From a checkpoint of a small transformer trained on Wikipedia.
Architecture: RMSNorm before each block, rotary positions, no biases in attention or MLP.
Training: a variant of Adam for these matrices, 121M tokens, 7374 steps.
Each number is 128 + 24 x the weight over the matrix's rms, rounded and kept within 0 to 255. Layers, rows and columns count from 0.

# layer 6 MLP up, 320x128, rms 0.117, rows 81-89, columns 0-127
[[ 74 126 203 123 140 162 146 111 158 103 115 120 159 138 104 166 118 110 131 124 155 106  93 103 127 146 140 181  85 116  42 107 131 138 105 115  98  77  71  92 142 165 144  94  77 146 111 116 123 108 173 168 105  96 131 154  86 118 128 172 135  91 118 146 149 132 130  96 163 106 142 114 148 151 114 109 134 110 110 173  74 110 110 104 146 125 136 132 140 139 124 159 113 134 120 104 120 120 113 131 144 159 154 160 151 138 108 133 163 114 135 152 104  88 152  99 163  94 139  99 124 119 138  98 136 147 159 140]
 [130 137 124 118  83 156 153  80  95 110 123 155  52 178 156 131 159  94 110 123 119  86 149 175 130 100 148 148 115 127  79 166 122 126 131 176 129 141 161 120 145 127 148 134 112 117 157 133 129 123 158 127 124 137 148 176 115 106 130 100 107 130 117 122 177 125 158 110 158 162 130 121 135 148 105 179 150 146 108 124  83 142 124  81 105 123 125 115 109  82 110  98 117 128 121 127 114 133 115 125 119 133 143 141 135 110 103 148 137 109 143 159  98 124  95  89 157 112 106 158 105 135  80 123 174 145 139 100]
 [114 134 108 126 152 108 132 166 139 137 121 136 132 135 122 124 149 140 110 173 108 105 136  96 136 149  89 110 175 163 123 134 181 112 115 116 113 124 162 110  95 158 116  68 168  71 126 130 172  76 124 130 123 139 113 104 116 139 102 113 108 117 125 106 120 140 147 157 123 137 154 131 147 123 128 170 164 149 130 108 112  77  97 171 100 166 122 126 104 124  96 121 145 128 143 137 120 127 160 101 138 126 149 118 110  92 107 107 149 149 108  69 100 139  97 145 153 137 114 131 130 119 112 158 163 169 148 125]
 [127 117 110 124 126 165 181  95 115 143 105 123 107 163 131  83 143 163 131 121 119 123 105 159 126 137 153 146 104 181 128 120 163 108 149 103 122 164 140 152 112 117 138 144 133 111 107 148 147 133 108 122 112 139 115  69 133 126 135 140  79 149 156 156  98 125 145  90 106 178 108 150 120 123 129 126 154 106 144 122 106 122  91 102 164 121  97 145 117  99 134 134 121 114 138 114 144 147 109 126  94 165 123  81 109 116 122 122 169 160 128 132 113 127 107 110 135 101  79 115 158 116 115 102 141 137 180 140]
 [153 148 185 153 136 100 163 131 101 128  76 154  95 149 132  81  94 102 104 142 121  84 140 106 131 161 121 180  94  86 102  99 156 110 116 119 172 127 139 153 106 146 106 161 158 126 147 153 139 146 133 128 130  79  85 116 117  65 104 138 120 160 117 123 124 152  78  95 166 110 111 136 110 155 136 141 114 133  86 141 130 103 117  94 115  84 149 104  86 100 139 111 141 140 171 135  76 121  87 174 126 133  99 156 129 145 115 135 183 137 122 112 137 136 120  96 159 111 158 133 138 116 100 134  59  83 144 132]
 [ 85 116 137 122  85  91 104  96 124 141 148  95  96 129 136 141 136 101 137  96 126 118 108  96  96 132 122 114 158 136 136 155 153 147 147 140 138 150 140 121 110 137 155 150 130 110 158 113 115 118  95 116 158 123 146 138 171 154 110 131 173 138 121 136 125 146 115 130  93 165 118 134 126 132 140 123  94  75  95 124 101 162 144 105 114 116 134 139 138 156 125 111 114 142 100 169 143 151 138 141 117 139 105 171 140 104 147 102 142 164 148 115 113 153 152  81 114  95 119 121 135 139  95 110 117 131 117 136]
 [135  92  90 145 114  89  92 119 129 158 166 169  69 122 127 110 124  92 145 138 133 140 138 151  69 132 134 134 155  94 111 109 121 131  94 128 137 167 119 125 119 139 128 107 163 108 138 100 159 132 115 122  87 150 115 133 181 182 145 159 102 113 112 137 135 143 102 122 145  86 139 140 151 125 108 121 146  89 110 158 159  96 147 155 118 173 126 125 101 123 117 104 123 109 132 130 138 151 137 111 100 130 178 138  84 133 122 139 154 113 118 120  88 108 140 134  83  89 100  93 149 103 145 105 129  87 139 140]
 [117 122  85 132 130 170 124 145 147 120 153 131 105 111 115  97 129 188 147 102  89 130 146 118  97 103  70 123 137 105 102 133 143 153 170 135 110 146 110 140 116  77 128 154 110 120 167 146 120  98 123 116 114 118 151 148 111 106  87  97 125 118  99 117 129 132 142 101 129 139 118 150 166 116 120 129 118 135 125 107 110 148  97 150  97 166 134 134 119 146 132 114 136 134  75 148 110 174  87 109 152 183 116 132 129 115 151 121 126 125 117 133 159 190 149 144 167 108 102 122 129 110 143 137 115 142 157 101]
 [131 165  89  82 125 146 101 115 145  63 137 137 133 128 110 164 129 116  98 140 161  81 130 106 131 160 125  70  85 135 123 135 147 136 148 127 183 117 136 136 164 140 148  98 108 163 119 136  86 145 142 127  88 106 102  85 135 124 137 119 117  97 128  92 144 107 122 108 112 124 165 124  98 146 146 166 129 100 166 163 111 141 125 137 145 111  79 143 122 132 150 122 139 130  94 116 131 128  96 109 119 122 123 123 116 172 124 122  97  87 122 133 153 133 176 141 112 122 169 116 153 123 114 111 102 118 133 145]]
# layer 6 MLP down (transposed), 320x128, rms 0.113, rows 81-88, columns 0-127
[[109 132 128 139 135 105 109 120 137 126  99 110 164 141 105 215 138 130  86 142 107 105 101 144  53 127 156 133 149  94 131 103 147 118 167 121 171 158  98 128 105 144 164 109 152 160 172 140 158 100 143 196 112 102  95 150  98  93 143 144 159 128 133 147 185 104 102 180 118 122 119 116 117 153 156 174 114 115 119 143 129 114 127 149 115 130 120 121 119 109  70 110 137 115 124 103 125 129  89  72 154 102 105  99 113 139 123  98 156 116 125 124 133 108 131 162 187 170  86 135 135 144 161  80 143 151 159  82]
 [126 182 118 105 124 112 139 185  75 107 144 123 157 135 134 131 148 111  75 114 109 131 106 133 148 111 150 124 118 146 144 186 135  93 113 106 176 160  97 122  99 124 115 139 128 136 159 104 124  83 130 108 107 121  82 135 127 122 126 133 137 111 110  93  99 116 153 185 136 119  83 121 111 162 164 166 139 106 145 115 126 140 125 121 147 121 126 183 138 162  99 141  91 169 133  93 131 129 115 119 111 104 142 150  97 151 173 102 151 124 156 113  98 110 100 131 174 117 146 139 167 115 123 151 128 140 139 114]
 [141 143 159  89 155 116 131 114 141 117 142 103 171 139 113 139 136 116 129 100 147  78 133 107 137 161 140 126 105 141 163  93 126 138  88 164 108  83 124  97 136 164  79 124 105  98 127 100 105  96 173 153 114 155  88 146 102 165 109 141 146  76 132 127 118 116 145 115  99 171 108 154  81 132 138  97 132 129  84 118  74 153 142 117 123 146 144 125 124 143 161 129 118 132 107 143 126  93 141 142  98 150 123 136 138 128  86 119 155 116 130 125 144 122  83 113 159 107  91 157 162 152 136 132 147 148  94 135]
 [116 135 107 106 152 126  84 116 129 123 142 129 126 106 149 160 133 144 131 147 103 114  99 132 108 113 120 123 111 132 147 131 158 136 139 125 160 138 125 156 115 142 167 107 143  97 121 124 159 134 161  86  58  96 104 151 119 108 106 146 123 119 142  97  69  77 122 120 101 163 106 140 129 112 166 154 116 132 116  93 113 108 150 161 123 163 129 105 161 108 149 114 152  86  98 150 134 101 133 123 127 138 122  65 166  89 176 126 130 169 142 154 160 129 115 132 159 101 102 139 114 106 154 133 162 117 130  79]
 [124 119 132 163  91 127 159 123 175  65 143 150 153 142 115 135 120 160 149 178 123 141  98 116 107 156 113 100 131 137 150 144 175 183 142 159 154 127 121  86 155  88  77 105 133 163 137 138 123 139 131 152 160 140 124  97 174  95 145 112 121 102 138 175 132 119 135 143 178 114  85 185 169 125 184 120 127 147 133 166 110 113 183 149 106 131 133 159 126 116 161 164 144 127 113  84 121 136 115 143 150 117 179 115 123 147 116 119 127 167 128 168 153 141 128 127 153 125 181 140 176 152 114  98 144 117 140 117]
 [139 150 130 108 154 115 123 125 132 121 132 135 156 162 137 142 137 137 111 152 127 128 172 123 161 150 114 127 119 114 106  92 127 118 138 132 147 124 109 113 110 179 140 115 144 121 113 153 131 133 144 141 144 134 102 150 133 121  77 168 158 126 157 134 163  87 148 151 130 148  93  93 178 177 131 181 129 130 152 123 131 100 116 155 142 136  95 134 118 111 100  91 116 110 123 135 163 131 157 101 120  84 156  90 126 132 144 127  99 109 149 130 119 134 121 111 161 161 128 145 114 122 154 163 132  91 145 148]
 [145 134 169 116 155 163 142 102 122 118 100 154 121 155 120  93 139 145 146  97 172 109 113 129  92 133 121 114 124 110 130 124  96 172 110 168 127 147 161 103 120 120 132 137 146 151 141 115 141 136 110  70 116 131 134 128 126 172 137 116 127 149 114 103 149 193 126 102 127 174 119 125 164  94 135  87 189  93 157 152 124 135 131  98 127 137 106 118 130 114 100 141 135 120 105 126 114 125 103 149 172 127  98 115 118  75  90 117 133 127 135 109 143 140 154 123 124  92 133 116 149 131 137 146 158  72 151 110]
 [115 107 170 142 135 145  96 127  98 145 118 123 107 152 147 173 135 129 118 137 134 110 109 152 111 146 105 100 135 131 118 126 117 152 127 141 124 142 104  97 114 129 131  91 109 108 158 167 123 121 154 141 104 134 146  91  88 133 157 111 109 129  96 130 137 157 158  93 124 135 129  82 118 169 137 159 128  89 127 132  90 135 114 110 106 125 142 158 163 127 149 192 144 130 166 136 125 129 122 105 128 144 131  95  65 175 140 108 101 113  82  96 156 160 156 130 101 117 145 135 125 144 161 126 114 110 105 189]]
# layer 6 MLP gate, 320x128, rms 0.122, rows 82-89, columns 0-127
[[137 122  87 141 155 158 137 124 110 133 135 123 163 101 111 157 133 119 116  71 161  87  82 115 130 161 119 100  82 147 125 101 131 120 162 139 135 101 186 150 105 129 132  99 136 140 151 143 149 149  80 147 102 160 142  98 121 138 129 157 132 124 151 124 120  76 111 140 153 116 101 133 133 177 149 100 157 149  51 107 104 110 135 125 106 143 166 171 143 149 111 121 172 139 126 133 112 134 108 112 185 126 109 109 168  94 147 154 115 101 118 137 138  99 114 137 112 147 113  88 144 123 160 126 113 125 121 198]
 [126 136 172 152 112 126 104 127 180 110 158 100 156 128 136 126 105  84 174 148  49 139 116 120 139 191 100 123 127 127 149 160 145 117 116 180 109  95 147 104 142 133 143 113 136 131 105 107 160 113 155 112 136 141 150 154  94 138 103 142  85 141 122 136 144 115 100 120 107 176 141 107 113 128 109  86  83 141 138 108 151 111  62 183 179 145 116 135 144  58 135 117 106 175 116 121 130 132 121 124 102 152  95 128 111 113 156 151 106 128 132 148  97 105 100 140 126 155  97 147 158 166 174 128 110 142 132 124]
 [143 156 125 143 126 138 147 122  80 130 152 150 109 177 156 156 157 154 135 140 129 101 133 137 143 144 114 117  82 128 108 147 116 113 126 144 111 127 110 124 174 112  99 105  98 135 144  84 114  90  83 140 156 121 120 159  89 116 150 147 174 146 121 116 114  96 133 143 156 139 121 154 109 132 122 162 112 112 117  87  95 151 140 141 147 165 122 140  97  98 169 105  92 161  97 151 142 154 122  71 110 152 121 100 143  96 116 166 156 142 136 102 138 158 158 113 130 112 136 149 140 131 138 142 164 140 157 198]
 [108 161  84 197 126 139  77  82 132 145 136 144  91 139 115  83 131 114  97 111 110  91 139 158 169 118 128 165 113 152  97 136 177 123 126 114 134 100 113 126 152 130  95 144 111  87 124 148  77 207 129  72 109  97 103 128 103  97 165 145  96 144 114 147 111  97 124 125  70 117 155 113 106 163 132 103 132 163  91 158 162  85 119 165 181 116 143  82 105 117 226 143 100 114 156 108 118 149  96  94 147  99 149 111 150 193 118 157 128 149 145 137 124 145  97 140 119 140 104 117 108 153 115 135  96 101 167 138]
 [141  99 119 117 116 131 152 118 125 102 124 156 124 147 135 148 131 146 123  94 137 102  83 121 142 140 136 112 104 151 124 149 126 123 125 103 138 141 135 129 109 142 108 109 150 105 131 138 139 101 126 104 137 125 150 144 142 156 124 105 102 186 104 159  90 139 131 124 110 111  99 105 132 134 151 143 127 152  85  88  90 140 108 115 139 116 129 165 124 167 106  92  99 163 127 131 111 108 107 114 143  98  99  80  88 127 149  83 143 144 152 145  93 152 133  98 136 142 103 134 133 100 140 124 122 142 130 135]
 [125 131 133 114 137 125 130 102 123 125 155 148 121  97 105 151 112 118 114 138 137 120 117 148 108 141 146 128 105 158  95 153 152 125 125 148 132 120 104  98 138 143 100 153 128 123  88 109 138 171 115 120  94 143 131 159 118 120  93 135 120 152 124 120 131  87 141 155 114  99 102 151 123 131 164 133 126 147 107 165 144  77 114 116 122 161 129  94 115  86 120 135 126 118 155 132  86 143  98 104  92 142 166 149 143 129 153  96 136 164 132 171  63  75 144 156 122 120  98 122 170 159 119 101 111 121 128 168]
 [129 115 139 117 128 168 165 121 147 189 120  92 120  95 119 150  94 168 158 123 120 129 147 143 126 133 146 111 162 127 122 127 155 111  97 159 109 148 122 138 104 115 131 138 133 177 137 163 103 165 120 137 135 140 131 147 111 108 131 104 112 125 102 120 115 138 104 119 170 116 141 160 158 165  75 151  99 162 118 156 131 125 129 122 128 106 110 127 162 137 131 123 130 114 103 119 127 159 153  78 149 173 149 150 144 149 165 161 127 119  74  79 100 154 103  78 127 105 174 107 143 122 152 135 134 132 147 136]
 [130  99 150 170 124 137 142 127 118 111 116 143 146 140  87 117 109 133 154 110 110 110  75 110 152 182 143 173 112 156 150 128 146 124 128 142 123 110 125 108 126 159  88 160 132 119 100 156 125 166 119 112 112 144 123 121 119 133 127 117 115 147  93 130 113 130 167 144 128 106 102 156 158 124 170 104 118 154 125 175 160  68 145 140 105 170 161 101 137 100 129 127 142 119 113 132 145 133  98 111 168  84 142 156 113 114 180 167  98 136 113 112 114 157 141 150 150 122 127 129 131 103 110 129 144 173 150 188]]